python train.py --n_layer=14 --vocab_size=3374 --norm="rmsnorm" --norm_place="pre" --parallel_block=false --init_std_qkv=0.0326 --weight_decay=0.031 --grad_clip=1.0 --warmup_steps=200 --decay_fraction=0.563 --decay_shape="linear" --batch_tokens=[8192, 16384]
Each number is 50 + 15 x the weight over its row's rms, rounded and kept within 0 to 99. Layers, rows and columns count from 0. The size before them is the row's rms in percent of the matrix's.

# down: layer 10 MLP down (transposed), 320x128, rms 0.0658, rows 255-263, columns 0-127
# gate: layer 10 MLP gate, 320x128, rms 0.113, rows 256-263, columns 0-127
# up: layer 10 MLP up, 320x128, rms 0.115, rows 256-263, columns 0-127
down255 113:52 25 26 79 47 63 71 48 42 40 35 72 34 46 57 71 39 32 65 79 40 50 39 59 60 65 28 33 41 31 35 49 36 51 34 63 55 53 43 71 61 64 48 63 54 35 73 33 41 56 24 50 19 43 54 60 34 38 47 61 42 40 35 56 71 56 57 34 40 45 68 51 58 55 37 48 47 33 83 46 45 53 66 66 60 49 58 82 34 42 42 60 72 56 18 59 52 47 61 45 40 57 47 32 10 92 38 95 58 65 25 37 47 59 53 64 53 43 41 51 48 50 46 68 65 56 50 72
gate256 090:30 46 87 70 53 58 43 49 67 48 64 52 52 44 56 38 59 44 57 40 32 32 54 62 60 58 36 25 32 54 70 46 43 33 60 55 57 43 28 55 79 33 67 40 55 48 37 63 62 54 59 32 52 33 44 28 17 71 38 41 33 59 43 26 39 58 27 37 75 13 44 45 41 56 65 70 57 11 33 16 58 60 46 18 55 56 42 70 32 35 41 61 39 58 42 36 25 58 56 52 47 35 41 48 22 47 29 81 52 40 41 62 45 56 62 58 43 65 59 33 52 75 51 60 60 62 74 66
up256 081:36 52 84 20 40 57 41 18 56 50 61 29 46 88 35 25 57 52 45 46 22 42 51 22 42 61 67 51 44 27 51 65 54 39 64 69 37 46 41 62 56 35 45 17 63 59 29 40 22 39 46 65 43 59 50 61 58 37 51 56 57 43 49 71 35 45 50 62 64 61 50 44 36 61 63 59 15 44 77 54 53 55 36 63 35 46 66 41 57 51 22 45 61 22 60 13 21 65 72 59 64 47 70 62 33 28 49 70 41 42 43 51 79 61 39 61 56 54 42 43 35 49 43 67 48 48 27 42
down256 087:55 31 21 53 68 45 59 43 44 52 56 79 59 53 58 60 25 39 45 63 45 72 39 49 34 49 53 46 47 31 59 47 59 58 34 44 25 45 49 46 25 36 53 82 34 44 43 60 47 55 13 64 72 63 71 78 49 26 59 59 72 27 46 43 49 42 71 63 66 68 40 62 38 59 41 42 44 69 89 66 49 17 49 78 64 27 33 24 42 45 57 34 53 47 60 67 56 34 44 44 44 52 39 49 55 63 50 31 08 68 62 50 53 52 27 41 59 38 43 44 67 29 34 19 41 32 50 47
gate257 102:69 29 31 40 58 61 30 36 51 34 35 78 71 72 40 80 29 44 76 58 44 51 47 59 43 51 53 53 48 60 25 37 18 54 60 62 50 32 55 63 27 53 42 46 75 79 49 62 74 53 41 29 39 54 26 58 42 42 58 39 53 29 67 32 65 57 45 34 43 39 61 41 35 44 42 54 58 31 34 63 46 62 46 61 46 51 56 64 48 31 64 53 23 19 46 60 26 69 21 53 68 39 49 41 64 07 69 44 69 43 50 47 57 46 50 52 62 54 41 54 06 70 38 72 39 55 66 44
up257 114:41 57 49 52 55 79 54 69 16 33 29 59 54 45 84 55 59 30 49 43 73 38 72 37 48 80 42 37 62 47 46 48 34 44 24 56 49 71 61 61 46 49 59 58 54 68 55 38 45 56 43 44 45 41 53 54 55 62 67 44 74 60 43 70 23 59 76 64 29 83 61 48 60 74 59 65 46 78 70 40 37 55 50 59 64 40 36 58 13 51 42 39 42 58 60 66 55 47 88 54 73 69 85 44 37 63 72 36 46 31 42 84 40 70 49 66 45 70 39 41 48 41 46 68 51 53 63 51
down257 116:59 47 53 59 57 85 52 56 54 26 34 17 46 27 47 24 53 53 47 28 32 25 67 40 71 75 40 43 43 39 61 40 38 66 56 37 60 47 29 44 49 39 48 52 50 61 33 62 67 56 38 67 68 35 48 34 65 59 39 46 57 54 45 50 57 66 64 54 73 70 49 64 52 68 59 79 29 49 49 34 51 34 49 56 83 34 43 28 38 85 51 65 52 53 64 57 67 38 79 17 59 65 72 53 18 59 57 39 55 39 80 40 32 56 65 41 44 49 58 48 60 32 66 49 84 52 72 71
gate258 087:48 57 62 44 41 58 33 39 05 54 50 55 50 36 35 65 58 47 51 55 73 38 50 67 61 53 52 65 81 45 48 56 61 30 64 68 59 58 70 59 62 54 50 53 26 63 58 66 61 23 52 28 48 44 41 66 36 48 47 59 43 66 29 18 25 76 34 53 68 25 35 66 58 59 64 67 35 38 36 36 34 45 69 42 45 42 47 42 40 62 54 41 60 34 73 50 57 37 31 59 64 23 73 59 33 46 39 35 42 35 52 58 00 23 80 39 56 50 43 64 32 43 36 39 53 80 57 48
up258 097:43 46 52 45 48 40 42 28 38 60 23 30 13 34 52 64 73 56 25 50 56 33 40 59 38 47 39 56 71 42 74 30 71 53 41 46 55 44 64 57 45 34 55 40 59 45 52 53 47 41 21 60 64 46 70 22 39 78 38 80 43 53 37 63 52 50 38 17 17 42 38 64 37 70 60 49 94 09 53 42 57 21 54 60 50 29 48 40 31 55 59 36 37 51 63 53 69 43 45 29 58 53 39 46 52 52 51 60 39 42 40 37 43 27 41 32 41 50 79 32 49 47 57 54 48 11 51 56
down258 096:60 48 37 41 47 53 58 46 82 43 70 38 58 46 17 63 78 51 42 46 31 35 10 40 70 36 40 39 50 32 50 47 55 68 52 34 35 76 65 58 48 56 60 28 43 26 52 41 61 47 28 54 33 51 70 52 45 56 67 65 34 33 58 56 79 31 32 58 41 57 45 53 40 45 41 39 74 51 58 21 60 37 49 34 36 48 35 27 61 58 57 53 51 60 35 64 54 36 25 59 55 55 04 49 45 48 41 68 44 81 35 54 73 52 27 68 19 18 56 43 65 40 36 35 62 38 50 72
gate259 109:65 40 41 51 36 59 71 57 19 53 14 53 46 60 54 40 51 60 59 61 53 46 44 57 37 75 57 35 57 48 64 84 45 40 72 51 47 35 45 75 58 32 51 72 62 50 39 60 65 26 38 52 61 59 42 48 50 68 28 77 43 83 33 46 67 60 62 57 58 59 20 49 77 54 55 55 73 37 25 50 44 19 50 38 50 59 56 80 46 27 81 40 52 32 69 62 73 47 71 19 49 58 59 36 57 28 55 52 35 62 65 34 39 43 55 34 47 39 48 86 56 56 23 57 58 69 42 52
up259 126:77 54 72 40 32 38 35 68 73 47 71 68 63 41 52 54 47 27 49 55 58 65 57 36 38 27 61 77 49 62 44 54 52 84 47 40 56 60 65 56 35 68 40 51 35 30 69 44 46 34 28 40 80 57 18 66 55 53 31 39 22 37 67 53 31 65 57 61 52 30 58 88 52 57 54 56 70 51 44 39 35 87 39 50 75 54 51 61 55 24 55 30 33 62 50 48 11 56 61 29 63 48 68 50 65 59 42 14 53 67 44 52 47 57 47 47 53 63 46 40 54 55 42 69 63 69 55 31
down259 098:47 48 75 54 27 32 32 54 69 62 68 51 36 33 40 55 54 37 50 34 37 63 23 32 38 33 44 79 46 59 55 47 36 69 47 34 50 64 65 57 72 45 32 28 30 52 42 46 29 53 34 36 86 28 21 36 62 47 51 46 49 47 25 37 42 55 39 63 97 48 68 55 22 57 37 81 47 62 34 32 50 98 29 50 68 46 63 52 55 46 62 51 65 67 40 39 26 69 52 54 46 49 40 25 46 40 51 43 48 53 26 45 48 44 58 70 38 56 65 33 49 55 61 40 50 47 33 35
gate260 105:56 60 64 59 78 26 59 46 60 67 52 58 40 33 44 59 31 54 55 88 86 36 51 69 45 50 63 63 35 49 57 67 29 44 40 74 20 70 55 41 46 58 27 52 41 35 65 62 44 60 57 44 55 41 70 72 51 23 60 58 44 56 35 26 46 42 44 49 50 58 66 40 50 34 42 66 64 49 30 71 22 48 54 70 48 38 73 45 52 59 56 37 50 69 41 41 56 60 20 71 86 48 45 57 35 34 60 27 48 53 43 28 07 49 41 43 45 47 49 51 46 69 68 30 31 53 25 82
up260 111:46 29 43 47 63 22 53 56 49 46 55 59 50 63 47 44 22 30 50 40 50 52 43 38 28 36 50 62 67 33 31 39 53 48 44 71 63 27 56 34 57 51 39 56 47 57 15 54 67 55 78 54 34 57 35 51 56 59 31 29 50 37 70 53 51 73 43 35 23 38 46 37 48 76 65 45 31 46 89 85 37 68 27 58 50 58 62 52 33 45 41 70 55 50 70 39 32 27 37 31 48 35 44 46 51 65 34 42 30 68 35 41 67 77 25 43 79 43 42 50 55 19 41 54 55 29 34 17
down260 111:26 47 64 51 64 48 46 31 54 38 62 51 58 50 44 63 45 34 53 37 70 72 42 50 60 49 69 69 62 34 70 62 55 07 32 44 53 46 49 36 25 34 48 45 31 44 45 50 53 08 63 51 23 33 50 34 81 81 44 30 47 54 46 27 39 44 48 40 31 50 59 31 29 77 59 38 66 55 54 68 45 41 38 31 38 54 47 71 30 42 42 31 59 43 56 32 76 67 34 23 49 52 37 47 54 78 06 51 58 78 41 58 64 57 27 57 45 57 38 41 77 43 52 48 41 51 63 49
gate261 102:68 42 44 60 50 49 46 50 56 28 26 45 60 39 26 56 22 42 48 37 67 61 40 73 64 82 53 55 70 60 63 93 46 44 45 50 51 34 66 49 56 43 18 77 69 46 55 66 44 48 61 32 52 45 48 59 37 49 52 66 34 64 41 09 45 33 64 43 31 49 89 53 38 75 67 51 41 37 70 46 24 46 48 71 82 32 71 77 51 41 47 36 47 23 62 43 56 56 39 43 71 40 39 39 63 50 52 51 45 31 43 47 55 46 58 36 57 34 55 41 44 60 43 81 70 22 47 71
up261 095:41 74 53 60 64 57 46 61 77 47 45 42 29 35 50 48 43 42 46 79 40 25 55 62 51 45 44 58 56 51 32 53 11 59 38 60 70 50 52 58 49 41 56 36 69 34 21 27 62 43 41 53 57 69 74 51 44 46 48 48 30 34 63 64 40 62 69 23 27 30 33 31 12 64 43 30 57 60 36 77 49 52 56 68 33 77 42 62 67 49 15 64 22 51 39 43 28 76 35 50 49 33 35 73 54 34 44 44 40 70 64 75 58 50 59 33 48 40 32 28 54 71 47 57 49 47 29 55
down261 102:58 61 63 45 59 45 32 43 52 54 61 25 52 55 59 28 63 40 34 63 58 61 55 22 33 40 24 42 18 53 50 35 56 14 65 46 19 51 24 49 57 53 56 38 49 61 30 57 92 63 65 52 60 27 43 46 39 86 39 53 60 30 44 41 52 63 46 33 22 51 59 31 85 71 46 38 40 66 21 56 39 61 72 34 75 61 43 34 65 57 45 69 36 33 36 43 55 58 68 61 68 45 34 66 40 49 35 34 47 21 63 68 61 55 45 30 43 44 47 48 65 65 76 64 54 48 51 45
gate262 100:34 34 37 49 51 75 41 54 31 68 52 39 51 22 51 65 41 36 48 43 68 55 31 64 32 61 52 46 73 83 48 57 43 49 47 45 53 51 72 56 52 51 79 56 45 48 48 43 35 58 62 68 70 51 54 41 39 50 61 33 27 74 50 18 43 43 53 41 85 57 36 39 57 16 84 61 67 23 61 26 19 38 44 31 76 34 81 51 38 57 49 33 32 38 77 59 40 60 54 58 55 63 66 65 50 15 30 58 51 28 49 49 49 40 55 43 65 54 65 41 71 78 59 55 55 51 63 61
up262 109:58 43 41 42 40 52 40 52 62 76 53 58 67 63 79 55 49 31 38 57 67 26 45 40 51 49 47 24 26 35 32 63 59 71 36 35 25 58 62 39 84 25 55 59 62 58 29 71 43 74 72 62 68 29 47 55 72 60 44 30 39 54 66 24 63 67 43 52 71 28 22 39 66 53 76 69 46 55 61 78 68 37 56 34 49 31 70 32 72 50 65 50 55 49 61 51 20 50 38 53 57 69 63 49 67 25 38 63 47 63 37 26 67 38 73 39 71 51 61 44 44 44 46 40 32 49 59 36
down262 101:31 29 34 50 57 62 32 43 17 49 66 58 44 40 57 56 32 18 67 48 56 47 27 48 42 34 65 30 71 66 54 60 69 46 30 70 41 46 68 43 39 45 45 59 43 63 61 41 58 59 65 48 70 58 60 55 68 48 62 42 72 92 43 75 62 09 61 63 58 45 43 80 42 48 71 65 30 27 45 34 56 42 42 45 83 32 59 28 52 71 59 77 35 33 74 39 44 42 37 53 34 61 41 48 30 40 41 65 42 46 33 36 71 51 57 57 45 63 73 43 52 58 47 34 75 31 54 36
gate263 100:41 75 33 68 63 68 46 49 67 30 39 64 82 44 73 76 47 51 30 48 46 68 59 19 59 38 65 67 25 37 45 62 55 81 51 46 33 63 43 35 43 42 65 55 62 45 27 54 86 58 43 54 57 46 46 61 35 52 73 62 43 70 56 39 37 32 49 57 46 68 26 21 43 37 44 47 32 66 37 55 23 70 51 27 97 31 26 40 57 39 64 42 74 39 62 57 43 75 57 57 47 51 54 65 54 51 41 51 48 35 54 65 61 74 17 66 47 66 44 50 53 47 72 54 43 56 50 38
up263 094:62 51 55 59 52 39 39 38 38 28 49 57 64 45 43 46 75 21 78 37 66 55 75 20 40 64 28 59 61 41 58 34 22 83 67 65 26 55 54 27 74 56 60 84 40 60 33 70 58 51 35 27 46 43 51 49 59 49 71 65 40 56 65 49 28 72 71 72 66 47 20 39 50 27 55 51 52 65 43 60 39 25 45 40 52 51 42 57 40 15 72 40 42 54 44 76 63 42 39 48 53 26 63 55 77 61 47 27 44 48 26 53 61 68 50 57 43 45 35 55 30 37 66 28 61 47 58 55
down263 092:34 53 41 23 66 41 48 44 20 39 45 53 66 56 76 79 51 64 58 39 41 67 57 32 77 60 36 90 48 16 41 51 41 55 52 37 53 29 65 46 48 45 56 31 27 68 83 55 48 38 58 42 52 41 36 24 45 46 27 49 38 36 35 27 44 60 72 38 24 43 55 70 33 43 67 64 51 24 57 34 61 31 68 50 57 43 42 34 43 48 75 67 38 38 41 50 56 20 49 58 43 61 45 52 27 64 35 39 55 60 64 68 62 46 04 60 51 45 72 40 47 65 52 68 31 43 38 49